Each number is 500 + 50 x the weight over the matrix's rms, rounded and kept within 0 to 999. Layers, rows and columns count from 0. Numbers have three digits each.

# layer 2 attention query, 192x384, rms 0.0511, rows 68-140, columns 192-383
495517476454510528450459447467459506494519472534482500500493514474590489497534424505484419475495548464476513458512541539546498556471494486487433493463468419525507517522484565452457506512448474431492497527557474471493550446468490481438472497453463482477472543573461466539536561469531539481556500471437464513447499457455483439526444432521450514526563466539571538533478542459556519472531519469541507543471469466508467514524517569494557510520380472532539563526457499496498466586565460509511502571529498484500544508564457467472484491448531461586544445508467507503481508415437459524
415533468462564567466498525444439459568500508441449570485540538429534433472535414525420501436521535659488470464510570667521537415375446405469509447458535454476524452519498453536575527531536565434435403516505461460443556481608634468596552524521500493538435505506538552516468491487477521473502523516424569490518514491447477538405481474565441508529578495536505518512478479528538510460511544537494509422424505394431488520444595540519579450478499503536540498429425531531415489564557527522537462446511589528534512447618544510609506551534454598525471502507445482532514453523477417531
509541571471458487500569493555498476395483516495556555564549556409434507541464517486481498516525338464427489509507441461475603388449496465509538592429563521640501525446516452500470490485551398500511504459444486526496444500521564476539480503531461518398498542541535553462447355458503504419468526532472551469500440439521444472560544558450509531560519473445547407439574504470444421472391500542496502436471556510588440489466480510460465365479492487500519484460527523547424477463444359539513498458472508553478460423419530617467394431551523485433380492531572501485489457496510556536
547468521501383444518488501611506561473528499485577443530523511519417558513519544542494527559500453492582543513495364410497537551527525575527454540573472518559527507535549500478444587500498404584461608420475518485522440545409434540401490504454546493473507481440350419470520528528450485522619525450553461553418527594500555487567559506477525483551431415459469499527480536506490533497427486505510478575551539600547526475497481516509453476549572501545372453481479497438537569466441437471548576549494401554387559533446473507396510407449488417479529580491517535412410553432563580508
506571500404570455375459518544517531542467577516539515443459507458560390474366447448468616517395520549474462470424505499553514417487545481514448513416473366650632512420484485363445492569565467506461375509528456364589528553503585551437517487358548525412520493592537524564457518500466498482483512530487437437532427396524529468431522525404553444515574440634458375573467492360484497453486510424512494488406565435509496410514519733584442415524335545577518457476447566540471451682629500570536443464520490518564457496527483529486552435634467569385463513404557452415487484425498528573
493535497491540467437503425602508461493452533508503500607520498514446552443569482466527534517560485413477444513502489591458425442450353525551460573509513471546516430546520415517436542389477384500427491462490529463488528494570495500527571510496465462425457533512513433467522482528572512515591493470395512470460526423539441461496580545478481502499517492424499585414463434465532422507614442454519510454477519445589444554525530500489458450517494556513435550420577484556473559510498483582564479410597519464489467507441480501443509428522474522468521441491575544516528398538531440552
486479498516460471515567504473475537445479466509485498471567494487468558458525499490511476534374435467444458546534509473484494452557473462477542516421467494605512602551463497492535434428488484488545497531484588433503437489482587535523501466435540505479494545534548576428474484476542419443471419482464415498495517526554562454511420585481553541473433504446496474520547565442499484473508490490444455455495537588546506449559530473507518486485606511488490534531568478488481497525479449455468433471488472531477501479528508519534510529519484509459414594485445534574519521514478505569
446471445483481438571478487511569363477436483531517570526457428514546597475536509438455426515428531445468596471517476509558429495533431507486449558417483499517415576514526564554501549498529508465521457470521488449505608504543502540536577508508511502399488517496587517436416482484501440563469523592418459469503541516547466462496484518523548544515536533533502535503457518502511462478555595438445473524508539490564451529443412491537473495530514507513540520557506529516479497487462461493476476489574498529576508483508444513509416447538488524549470530475506511514497517497550567521
523457473416397528519540584567515480552491554504458497530518578512500565464544475552527519565518420416503437432465546491494508461574561464547522540492404585491532481461553506521461534397536512489488485470540578385471474410555499424475426491476481416483549454556565504478427439533505493502528501535377471591554549472502413408465484542518501537569452461605478445526526596400390498419495522451496506500451557532480442412525483427455419409493497587508478455521416472553605458535481461463469480507473532605434504429570501553514377355455462505466525556513415574562469507545458540487
449510530481423469470555527528493532515526483438479424505554520446437518498501515502485533513532523445538485544497407420490512500515470508398496548516540545536488494546512481577464547415383498530523567444514614513514477452433466444539486449515477491459494606472459493475496487538492469594544470513464489509403505532516504433497542483516509444531491491513393530549508637519492448460465480480559455514607498551551485483568543463501516439532474543454466445485523493456542511456534412440515520519484464491450515511457493473484473479444474486438473492534528494427463503539497471511
439480452520391464493464493549522534561466556439426456531460419437445516443486523555492594502523489491517515549464495538432458482458491465509510507414466550531523504520538494489486480429439465494376563542522546545531533493418507487480502483492499540439472554522502547442504422432495438545478545472403488522533484582525479466557444532500486477518511560522445523538479506503453443501522473511483506528545571582468506498576519536512521444541582521547482453541482477528530558546535449477459473532514470447459483465526482509504380454468471519379542473503506473472567543484357430478
576443440530387466495533564516481466514413551559462493452575472414534529476563571552505464515522374440504524545486422500495467547604463436545470471468510428480476535481531492512511551509494466493545491600431446558492439536502505438464567452542489490509471494565528551545398471435482460562560503509447513511463463476501526503510511525527434518603549425591547488465545471494457471431509544453466536536477548459440393443457495568513547473482494546566559483500409539552441542546516464462463451432473519474522590485522480523559460481490501479493468561534427561554485472445390498411
493541502519454503557537472552511487527516424546495436472521531547507523538533472444488543533501485510461558477427504510555460465542494458513481509556528527521446472525506564539530488528516536532487490513525559500440468519504439472551574523520517511476580496501516487476503538483509499572495415492478509455488529458536506501484522504489471515517484550496451480458448460543495487543573453488484589476505544491480534505445389494457459555439458401439474441489513517495482521529534538450484477495511525475539496466561567507571519512503514420527502491494465542465534480500518438512
506533495529460483544420509550481484498490502493451491429448523510511473526524532374520544579502402485538488464466464505471460553519492499511533498607542535527522561522436494544492489472545499506468519453535487586460563494415472463513517523494581457554542567425504518475468490516521468572531434514495522472478486512546542513519459455535499523525472565552562491488431531544501480504498434493489558425492448507509450356563511506428516471485510528448511461531490429457509523578482422479561550539510435473510531520463491525460591489447578477538527478471513496534511480546510510476
471554522518560483527513513519508478495517501464542523434452452442525473439473506412424491515478575454543577521483525514501462452527528453452560502517512512488489513511563516501466458446447523483472433447577458540529528470477501467551474500455542471460485535495544456438476476553503476528539449476466469484480546511563551501526381473505490515537504508598558556513529549556584531478519581437476535527479479423502417475513457490504528482463514584419470462514488439451574503523470496475578494549510478504583517455476436468494530603469549459548509518466492572522508552552398474464
495477528517444460470573462507466543494530527453482539480523511489476491481469540454483506385540520586544456586467519532524532483510405382469527499468561468519513484492536500519483501491503509529529507550521466434493494572591538559538468470521453552472485415469526528468507459488521508483489544524538594497530485548503481519454571532504527483537496455480377476477566454486470503543500490584454562435497488510490498460486536463532479486491549469506501447494561518549422508496446564533492481383460520481500459447467526606584466455579440534466401538502500534514515403570515552519
586473485541415443558496505559591454542479500485539465509441479537443550551501533476535490612550460458539598497507434446467463502570468580564475514549485540430468486490499489547473550507516457508419541458513564589550488507409471512419438520510495491514506493458476509476554499508519474543522440454527497534499509499525530483576486563501512550479407522521592562514508527568466451551509476468510456539505553637526531464478421476542452578551494521537458477501483399435657507514511435418436526544475411554441511539431500360434529461440544424520605464506565451477467513473492485437
502477473547584638458436474461468476440460504533415434498574561478491553615530465567508520456490507462520447416488496479527449518523476549568493552588439511570466490534533477470468507542509507508565543439565491509486569484445463494471504475506448506495503570495444452521560522452594524593595456425473463505527504510485544487503493456550437493477503510498613518485510458479566552493516504473476468487507428521511511567494489475512501574454463469492491504546489416547502474479462530442450549548517459484484541547564482488444519534488593525511532456489402403481489506479506448484
442478433462587543450537494450480454395524506518479589517463451512590453427522429514508481488437556531422460473507559565576574477454467491491472424501510454470531469518467553469509436479486605489512398498604426424489589446560645473550627488518490484530459480448500520549510513470498571455469564473503513520573458378496510585490536491480567528613626524567440429506488509453500506394539512546468506487522545416460550571405513555499445414536419471537594493466428515502510427605589581568546512449540616415525497490595494535569448478558362576573412522499424563539548555496400499541
589485588501385374520522589563542562522533438497549517577493539511339527473418594524584595615477423547540513596530501371477529430546554532502481530503456576526440478590527467473504536506520480632385593529429579471546407585506512562440521553436596486463518428409414420429444460649430417441386522483594415562468401573516499540557581544476656485504401465481357489513506483432425492472403431587439533525635620571542582494543502574479365484571652594547328454393534534422524515465496508548605524531494437528379479499453490559460587433543396452370454659432574532489469614403542594533
518520529504489527528458537521463451510476657460466561494594533470515466541543479528543515469506565502608497485499461498555435560538461451520559436600494470447477478489534492554506503515510551508495502505501465526511532526486522474492510387532429531603484437426489511561559537481554559526521472520548556534530510513442511526423519484591425507498528394514554549475559563539498572458481452529448471473516462566441544503491519521529484559530489480513494483567425357509540470495514565482468516551463493496450563560585482429537579456467446446607593493516468452503515458538406458401
550376556582456550510601580471501579523589443509507512507558534473463556455377451455485520471486449463498465495414565491450516474522453421471530521465495602498522455551521546456557595496542484465485608453476505522572436461508489549494452478460531525531541565501479594492435443563559473483522481439463502498493457465512477462538594551503501556495437504447496470462486449419478413538514448498438481499531518475479521492501562482498524468500531508486485533529549458562365546463409557542488525479423432514457470441546503506539568442542492532454463530477532536454542513516509479494
447516462502557529533537490462486479522460495506520504477457518487582426469479378409442409507433522576446515434496495567572543464466462434470550510425536458520471480389442506458628450522528544448512466564448492474463526520549578537560520534463485543516461459611632545498417446428471562451425470601525550386585477417489454537463459563487440517447533532488509486416460479516516479484600508543515603426398516345465458457461519467503555501512478452458571581510469596584339432509484540603480447412478599487593446468514512528515493482559496592556498445471571457583569438526476476532
602531514490450532510474493481510529439471498513472535513441541517546397552478451436494598472396510522333448496520566543507557497473495482530543492545480429505536437484461527452592448545534549482461501550527433478439524448571583543551477538495559468573396398516492464492496447506458594374486532556480575475572475465490489546462510553484478480485493471468509470392477445477520598494595399539452608442507514490489505349507475557518494462466467491521497516460531525550460444520577537529538489505452589500495472524622520438509545604524522602452480580522478460549548460411394461626
488481515510461405523513499505579494596485542490486462492474430497528573517562540492512467492445492474467562589509531496534524495570479453488478487431522498436546601490473537537409562464476472500502539536460602491459503504467450489506545503432536496448515565456502555455450497539505486551547445480456465482402474502576565471506482528479570482525509503479475526492479470404458450527547545424420451539498476560541508469504501526528558492518551515488468504482571458421542554545455537466510493472477495499510468435436509481512552426482482447446471525514480562464496506563514494594
522442425551501426518478493558518464520497456524508545450519510504568504415487558482506419536491475526488466470489460562579542498514443373509512511470562493538524603480542444395519514547523544497418528517527453504485548524536552540510546529456457530480514438453499478526472594442457539533434452499568505459504473482504418486494489477447472456500532510510498550527484453475503436463479520542473536533417590376468492481440514470516504549490529525536533521528455534449446569533524515580542463495525582501535406512490568594508501470532492413551498497482517571470531489465499554519
453488496572484416459427433500548456515539447411476541560498491488493441464507562472552568531423486504490364554484545584460434517616463502472463518476487473530440463531468496448526568503528456473437632521466504432609499471529504558481549557526544504472502520545477547433497494539490513488497498531404457505387443499605470496465520500479551524452467593508563557482407429452433491572561521463416503491520602502505421465517562525497521569537466477470452566509553534392432579512528474524522497509538480458561508501484521434455516540558506512407521506415488462597488468464523465623
457488544510485509474511570525515524555535482405432552622438474533447371533437361481476554486562492479553539479518506538482586477497571538468548557447431609383498481587515560497549527450468481441457587501412511474568599557534502444589584575431620495554430552443486581521479401536504579493468444454414540520535472542515576478591538461508568456523561548480522475512438515574461490408484536485492500432561513473518538637425582507435486443539509418486522481461532547460445479495566578452482531555452488507463518425483548438526432533507396551470339493542611479472540539502444488466
434535528469452433571478480484573390519469469502472476546476459523521541549491480483461568525392521508453494484518540502466501420559444444485406562459468511474558472535494541528523553473507486473495523480455585469544477497485518539600512584417636474436434557595454501499375489554510478579473507587365478602534519456503458546461507523553523582489457473484469391575503495484409511514473538484501512439510522597472476421475435543473466511573560482483546473464543545510431453530521578510534464511592554463501446504533467471523428544468483497489490513507525549511519467540463524589
545417471514556500449477500503523515533515533570535526499483470468504477422491431584486566470545492563535523454492426576533470506516574562511518501540470529589505557561554521488461478494571509520566426493443476520518472594504504518402529544521438507504465470508480447557564561481501528513537538311649483502465507519488533499535461452502456508468449497558544539472540463471556546514520485524455459500475531390449475542545559505479520560446446477460512540523516495487452512458512479503468522481539535515519517535502542429467443512479534498535498478433469455537496512460537492446
469500549571531486467411475490459552510509509463428531560569528440433476571504544603469624395497527545484429508516545562406515449454496565549591541562504595496531422548540492544462593475517493507487513534522490502561510473613523458532550563578472469479475548489399442509511483589546466548502546472433531515533547508471511504463506473525530481484429509433473529453443451521448553551480405482451448506559454538541514499551571543412473536549527511485405522475557560532499499492457607484532553467463426512415526515478574486504503531564502535463440546418504407483519514526565422470
498609573498580535490528433524448543488465440454405494481491587485485392427526525462498548499523559504551519464533574589430547481431484494479615508495462528528516454503486512457516475475529504497597474473576471453530518470403499475516530546479427459433436537498487451549544514495521567520569490475508451468521465568524482461531484510525466508499618513584510474525465495473532464484525482552489497513416513476494494494508563436506459535441528537452455469497438459498441549482481473575531436431505495433474552396408549599497487493524522508483467501448514426516516576553516497471
479597463503494464440521492446538499518503504485504522398463481532598395529430491472528467596435540524393501533491533526589484440466436452532518409377464442495491468507472522453534506548494497493504488555589476431528624451473564545484520501519516501499518440514512539520484559470490514430458454550516435468437419439531471518412540507440467533519552546575507433505492510429555517466582545464416557458462574487473513475490504523513456472493418535519533505493486530478422516532523562537516529454454558435584518495544450555488509462581462579424446509480510630591458472457448472493
604573454450444520538608554535544477535471448545385446519576495533450556538550489457486493492502491485573561463501559545466477530471579545468458565506487576381520514489570554533533486441547448453469462436464524502481505454471436490536471460498565473440517462541579489460472449495486451488515516579451582545493491532503513433508546505520494525624540422563488495466489485549499521487423547474594457541441399575509527484427387462487485461489465447499516494521479480545551440512484439517450498579394427537486469428471536559479564496454489523469560498533515546498552580521471587456
474508482449481445500480486485568465478486506498560473526443472522496600464577445555499492503533433463472512567388511498502452482453396586545592588445520530504540529526515642486473574492569473500538462550499510450384575533510466537499494433502487444475425497472549562442429462518565519443486530441466497498492475508523576474577393571433579577558483541453466536540499521516422471498514451464447457510512488500548569564530481504509581523504565446521465501543449483529506492563447562498590453471574532489520481443500517508521448462480488513487472554542469586487542565522454462457
485448467521457461540506542489520451565557525410481550552487468553475436524512516533572375484615451530538528474558554467457447497486567446475549507449468495414474659574613506525467547531456491481519579533497489541566401511499481528499463534488509525518494493498488499550492559494466464526520531517526557548463521499453530423544496466485540459567458478472464485523480526573513451598380541490561484630512543493404507514499576496482585450521547489567537490481462510438613571566527467379468527550489439522448490484469472595492482513494496478509562552602531515433453556487439505501
529585575500510585527471471502529546470441524443412553558354587445450504531534404516526428421608432432540511521496532553399511532442463670508526503577500524465486484541447545566526470460559450470528458488443510513547489493613493520513441433574505545470489468551491474480455541558496627454518526419522432466438496559518572397513507578508545446464538451477421552529577493470527469516540458545529516567504491519521592466508470528477575518502520434535464533459499513438439532476475397539418487492571480548466568468423473457528519560505439585515515517565520479484545470418433408589
524560572441364497562457460542456567489470538518441436490574549452423465507462483535516590411556441484484517447521534501545574520436573456524497452577568456559557433506498490511496551581485483528414569479498558522422467503483493403521483493541391502553451485509485454466529565543510555481489548555461528522488496581441483526506477485488457443531429433432455479533530501603465480438483363608543520497514451505479527486553527503540527513549541518518444453441509527457495548508473531515524550500421492541374541440510536482562485584445464467460469525556483460456488531491467506524
414513443481583503427577453414610517594517490534455458425529489495538535547520546536482532490445518557476493493485552574449570430460478447525478424469561521519551440488450473472493548489527509502577466463417567465553537454463471503493537484497476542498529545578477463534537573465543411489481439514540448497508515525477477486416453487460498547522538505503422446537513505444431503498525402527544437454523439516555539456544524487484487493506504514498480449510526463489441480465424545489561506447412488569427341498470551476546501463540421530511443444484553527549492501596525547530
536464553492432462502503425590439535550451528491420582530615537498505439465503550481478564499495575532351557475463499537503506392411525398489567473609562395584436422558524516481491583467508443530525566520609417469525561548563491464553543534622499459420492520496492477539590457543491487535443588564486512502440550503506524581517438378514509509472441487445557552428488491512529500520536448547402475496531469489521519487530508518480491476507481595455475478505546482474552542464477483522483512508432480435463550531524438537486483433491514486563447528408519442490482415454436507510
503466467464390502480533514517484517482552497506608503473603527502461553461449516440514514473465439511452518609479439502610492507545539485429487567528528497505495562517492471451392606498497483500582628503505502437455569482479489589491425456484547483469532566467509530492454557528560478467500502534495489530456488543545462463538478482479554588520467500487513521528444478550497511487453522469557467469441442535582527539481435469482499565595528442478511490445529472381568524517559424488532527647467491501524484576421419534475570442525528514439559474586581546503545475499516518512
485518449454505533459543485517460534557462532500463453495559499416435490405496409540444465412554557552476556493488493585508543462473469520522494564415466547608423521501501410482427561414439404469533500522497534437560470556540558568504547466530502562470564550492531464580484524535482466538511456553484529505535507536406509422450461474465459543563543416562487507563458478554513472474488484451615445481426473411449568573421446443517543623505536453515465558454511448450381576510483484522521583507320429562505529471460490571495548488490409482445597471515614444559556484488419479477
459495442467568485411559538402499478518506561545541591462466502477573481506505500489484424537508523547500513504477476546558508513489499496522501486455502495550429433406473499461580498502549522471594407509492456494512545509495581508527562503498478499523425463550578597532437500423516427532487488513508475432551401423453472518459518514493530520503545566517538503454476499436508484506539507457536520384432572487487417561456479544510529450433435411538562536495436577588364423500518514516441485408514555503641463533547535587525524503582493542529455496442488482575540475479477488500
425436564542577469540546455552445508513515507538480487534570548521466511372541474567475483539487523517547445550434549490441533524427448522497411540526514532467515586487467476479432523381445486503546447489473558546516566466504376465505589491496505428542474548446452433507451547519561484501574505483488409454410442556544454485496580528451469493521470486503426534518571516488482427544461545504494433441484530457489558549463594501527531573490543544489483513514546531499402459497526475441533495443461498450462535419511565479528564412473457510545469473442587585465447526468561540442
573510525458494468437395397417519491550483460555440527483390455453535462526418489595581519516496529481583398494528382510542445450530522573558404456392544520501576491495472531540524463575539459483459517473452489541585565554508535528464505516511411598490477448483526535450540485479524519517464484487535529590572493544494525447462537531495482450460489449511551464515466456505581555544521435485435467549556456520502557503663633524478479457523407477513471476479521487567504559581445565477578491559512429466502482557531467456541498557525505518441497445491472434450470468419533461402
470566472423406599494480500524537530483420550558506516459415462514549455520554521442467537593460509452483500523468449531471476544510485471519416432514547429477507477435479466459500464585565489482538443566462485466520474524517494499502500414512487569450508380535492524455530509464453433442384533522543535519568432460491454523504523535562455529469553475622557508465525495489485526477505453491523484444451451493451491506532396531520529517479491433477539485534429512520464466542499450603533485482521551522556596528549490482496472521460532428504517438597525511594490534430445544497
484503485494433476570518438504555454537484516487381526441453452622519487475460546539474493569443483552411591546496527510582563404452536367499507487420455565454578550579480514531532526533536517533419543527553451499470533466584543528488474548502534496504465416560500541511557620489449514439508436505564560558533575478534442524490463432493463539573464556568522440446550492494557517472558495508458489487443545468365499503516532519470439507437550581490549523543486476470646606509525547475535478517476581473435437449599507583544445460500479486542429526515482607518500531463389525409
550493480614474558520479439564503550419471559407483499520457473477421500539575483407411527516514517456496542546553482553498403528578360536433567548446437491477440412534496568473507468465508449460501532575455452525465503481484568528543495483549447441430457513516448520476459495477455475454405508498461541448501447448496536530485511433506546583468562565533488521520454400465495503516532527450474589493505545465457380487447445524456539535498457441498576508509494549483522478506561513519500497500461440400620531458470493423482536464487527537404470478556581507579524450448377344478
429488560441577491568435444474590531472516489534537483464503460520485492456432543475422534466452525473443533447530581495482504358448470453518525492483542467544520484564440489540475448595487510544539453496518462499467549517506478453520506580527530459476518562505428413482557514499493406454457533529571521529535570465532495526497425464451472543449522471461496523503523539578673543545529438521484507487457405496570576550565498480537443441550475551482504485476499468584436422467523499458506489502522547467443442506534501445486542491474565491540445447403439509417450533467557522613
584540576479547487505463497538463451542540599539514426525512526416510521619529500392478468552454565504487554484505476498494495521434494496503464510502437467480511461470539473488480574537467455507534439508496574497497535626440494542537460522448507485485522520513562541520518404453458584450490556590453517480578588425569551499403540577389460431501412546444528542469389484532501486578470547460542504515529551582520424535520488515493549529537447509495481475458491478498463375519526474515483542591455444419566504546542436443501517565562556524435507500408526373433506534524477473531
481456549446499443472604503386489465572495406562485490466588509481583559583564462546479448535544515558564449488532340451585570613506533473496476483493582433513420528400466494494567474513533555556536508391418496536501566482482468465495464424465446507517505463501519513543477515423482623555571426475575542494543466570471504534478559485536474487449513456472484540490528531484514484532505494603480477459615466472525500504487507468496478468526563432472512422460439493507568570367296473476532521583509507495455429493447556555486577498443448431564434508520501530545496502536538508519
455596538439525483507467465474470487498539468549463505462516429632505568550465450544477567470486495557468475489513506488548484462517458517578553505539420542538498484496479475564487499474573504523519495550539511437470481419487551408507529550494520499471497568513458557526507552546592540479551435503383482546579488478534561506539494511580599557459521554546532472517464508510517520454586498429485448405510506557543468572555460538555504510512505470449481492505495522496442534506385574597540482455563523494496585464501508543579457511554435560520412562460449495579611539534550505491
485553406500461467478435563524506545504529520512502472486546490485528502503561517530523514430614485527451478540521537459512511457474436529505466501575508439566534515502453460469492568542477502527492495502570561458440433494461594480469450506556471505559490457503497471488552553462528388499462517545494504485528458453474519415553434533516516509514477445510418461500472473585463529513483435466512483503537507480567463442605434458519561537549417534503441497533580528454407523532460530509437536528484419601446549535421549465501480592542543497490524489531457490528545411512499388492
497523449455505474555447523510490435459489547514443544570519477535505542526536507547463527492407517513469451487523569565453439439612405538569529582445383552506509477526565450546423493458558483491431492532525463400469501460553503466495555517577546495453460496506508502471527485542505454520501485508396510573590573419579496482481456548580535534496440524512624493433455408395535495520551520429420466487478524508510479495495517540469425555463451529511470532512437479543612513569546521489521434483624505495533490460565526473514424516564514552530492531434439508543604453499542466516
526543513525534551446496440490439526410462472516505461484511559464421460489509536440500585487412499550501542525530485500543528570544453459540517485517482473603494439548469439512579517620502431527410481469476446527537552424393521481491540537485494516521525510513404420489525492470488537491592443581498484461478547539470536544489471440529421520472456473449508524496489405508547530505484372534510571496474440423579508444482511470532484569504435562447451490408558489502501533529565489525554448491516448417477548554555488480460540542521604504509509527398473461451496453481517479544
480531480528450477505473465476502509498478545532496545464520480446521461479441432503547481572443428563447497528426527552420454540442449520530468445459450481518534492531520558534520473531561459495396463522520389540533523506517500543472530520485493531474518488535477494567507571504487418524455480432500541521505505452506489518444377503450401500475437512540547467495485381506528491578485538486452505565442523467361454546471531570488551552502478478598498496469471520442506599529498523566535491510467450485503443513456520482556473517590546543526534484457458486489518430491521428389
515503529527542488449508542445518459446503486469600528514483528460486463520614538529484481459539451529485539426522485456450523596525443517532529494512563457503392518424353487476521537582395471514512500442459452501565501534424508472488528501571464506619468531491433436511494490463505494515505597506593584452487494538426560511554514454516439445521452477370513480490523484514449515470429376491476462543498398460511534390455494522446535502518488447516467508411478506512429389441516499436528518451443504500475502556481616508504552596432553409619553547495504462500434428509568526537
532527495423470477503476445531464516534489491617383499497566491501532493440553487539480496467409580542457500546511516483606488400501438420544500462524507474612504457527525547460477501530514538541552511538511526479405450511539462524514538467514508504480503457450570527485503466499558481547544431556511428552500546498506494497487514475495513469478539450455516504475557529333495533478546495462449434469439588502501506492557542505514469466443491489442452547543554488589465525562532521548533415501547558467519522543632543484506565487503531504506502557385438548577473502505474559532
510515489501509397507473560472503550490583447455494508546522533421406504478465536479523485450574533479500464436493524567426476471488484531464478562465530574539503510453478507567509477451542516499506525488521516497454440472468545459530548507508491536485573595539511518481465492549484510560521553530375526516438475509514518425513540521442549499489505521542394499458488479552515441496572461443487574499574523632574500507513494501491521473491473490533455563493546582432361529505455536556526494407484480540525444493480588494502418485611530572378413490424516510415530469531612502592
458524504518535459408530513454486531499592431481492489580625471454473524469606526615562497453595422416556450566491540440407495524539489521511539503518544551497497511544481547541436523496436513533540553469502552546537441472501435427459488400574452474501478573442482525476474476531522422570526540448421439567402452580495518500552515471520599508539487534413455477518566549499404435545395510532478394557623514541584540530539574486457559457482574512494374471478525488416535557453423485428483551447570457508398545496421505472526455472480483382474471546514439533489459523553633521484
506496502477543432554603536487482392469535483576481459504490431537446556485567491440511422469490489460476520443546456488508480471530485503563509445498531531466501491487530513476454476496504507491521507442524460524566480476461547471487425452481459526485449579524536505539550545558503483542454526491591528456553488470510475493490440547501506441477466530494511507478497530536525533481451541451512532450443446464480490510475459479528489484435491418564533468526492449481439464501521548473534516485580563459497522456493479491523563584488463459525525533490585579561479500535470512498
538558484474439445471515575487455523437525543547547441517577443490505511501416542529520451448549520512476437494569501486540550495505480552518504421469522516481514476473483549437490509605494524453464523492522433525518525496440525477518414473515488535508496499500516513483587546513461452558437451482518540504522497484513511543446489495455528497443460505501445540503482538488503528466454543500495427487432513487542579523435568514570468490500506519569476437456547488489494474504550537569530481531519491521526485479501465499529492528513493472526537510486539572512452470484520510455
486526503543467541529453471470519478530468448527510519486456551561530524488520545507515537556487544467598502531536418504513492457559475489561453539527522488464541510535491436487484535543525498541509535576460477501453455527457450565426497454454505457529477463583465570513488488511501491476442543489586473511472459526523513564482578513447475457449421478476479510492514510520519564570421496573527560503525577544483595490540494522583498562545496563477539552513514522443529484466462525477561518535535450497542485524517480511510485466584477478419501481522451491514482504498495480502
543511475494511561525555493538556478491480493566443512422545502543455412501617406421396463503522506474550539467478450511498447531492444497486500543525565485447559540500429516527460475520485466554564479465493573561480444487545421502501490477569447492512458489555476519487498439448504551484556568522577524432567517562487463484521473413547522497489497485391553468439566554551527501489489478531505544537599403528465484536539423450507543536462482499504570532576485476589500475387435505433481533516513522499490552534571478484498512595488526501527488504531453425535532545563503584430
481535554458545463428536579548495510468552502488492454539499465446491458495452472512525535427400444490336483482511581496488551404475492455454537528442495440518432408517501584450479529411504540371450489463536553451470522480515571462603475531448670593468451572571588529454493483501487531489466519482266492571474507444541564492426521552476537471536531461526552476541402501479411456450504521478436523486404584454567455507456572541571511371503501474503483453448468468456515532655567554571494454394432517567487502453380471453487512423471458553555483496525621491538589524443488525583
497530465456625514503486558444475454491562581531456522471496524480506454493532565485576497520475564563538543557524488534480472490492491551515570516569509540483430512501520463506569463454531527504584511484540479559524564485565505420527548521498506513565535508538520493562446526506553489512426489531515526435541478585522436522504458441476478504528524602493479501495465496598542490485562536500503531500522475523403434512421469528450423519402499499498577491567485531511535411460468596476495555417578515480518432473504484546484533561550518580543513503434513511456532490560522415413
495475499513437484541477408496504563532469545529517576465492576523456536507586507458520459497519490510563572465404487523473448561523528482424465510483504495411486533497471480495538490510511513527508456519466556550535512477576452535466592496571358429501594505496490488525462508390564503497555498523529429435484518538453408475587513464545483563507455507416508480494577544536525466537581495514507502526522418568520507540575317446417471550498465484513516540559566477541462483410434470505497525504489468521488538611606552439447500567470602463439462498489487529499464467519436512435
548564555485508502465526548569530562432501516593584448467493549505422523517416558494555530578443434407497468499511461407482557475471553553538512572498495586579485535482445480472458486507511445533466502431465558441521423507450555510443492574433571541436587502536510437457479468577478471436397457482444475504515452461519532447496507563405516418537528553461455452494448436423455489418449503521519513567469595517603477538530536513471466426529492517519414520381503500415509480499493427581539471470510472576421422477405448562473487407569501521413476520514597486408535587437563546566
568430440559514547481467479452539434486532528511438525440539579406576486524557436443512490541473577622555528521497553530587443648565478594528400411526496490553527430532420445520645420620565527589470446553488412615591474478529571546416566541533401532652415433447460499534504552542470479526466514468626483438595480575442469599399589504495478516445499534537459544408553413458551557524624396553459496555590617478411565506451571551500464621423532449565533510506513552452389521499385509508512516503625549434536478515594536419598511675595493466588600544383421449503570470541527357402
548492529432546579451514610560459528456400595470499585494582495430544465548498441537523527571532504504564479446485487511436466622409616538533509462575490548476468446434499458421653481468470518451572534499516515490526546586457511471446504503396514515482495512442554512441570387519596550420487467531533539463433413568474583520444513504417545416513484540541625564463506575494501493439505497552494553459498566480488453398469464497530487504550456515571472535534527543462498407451472455470416567455451469502452476493498496547404396478585412565498540535564515448471507439512378504521
495466421530514522456591429543483542526492493527610597515505524493579501463387516518551357497480449415571389588467482416570541555540567487541507507542502557499522521426573599536483432553478494485524543602479538389517487507406523541483478448412378494525562454491545562472466494423561489461517528374535535529475465474466566549530508512547506507457520500559528448523527508458490417544569511418577418533410524542541495570556548515517498428584420453500553515525590493591429438479445590602520452487497465410509583524398481564585440422527508470495573476530513492557474499493546567520
553513442518480394521481467539579582415439514504546522506506592516462443466570488465535549511446449449466580531509514463457474554548454700519543580513511509413469556504407427512561531469408488461541457421448469446485575512525414565428393518485584582492561512405522489473489510425393520505493534501537509465536463517511575487585430587477605528604642523513487462550464478513465405489491529510517466484426489409570492478467419460579541504464474530439493475460486465518621605458468441388414563491416429539506488551452474405535526597489465427443521448489551505469554551422476495449
505481471460508460510494485490534486457439551587455482555537527490469534493497486604545493487534492496539457566446505410454526519457502588539458643522476491584494522408489554470460527439456387462581567481432477429507494470492478464508500558501524497346522508570571463555541520510521417523538450476468427506455505518460534471495476472500360524498483483607553563555409476458424604533566510457452436450436571503460495482493390581570472583598502491506489559490550498439413432447471513553478467384483413483478577474534504541503391536469597482456613549549447516549478494503551490610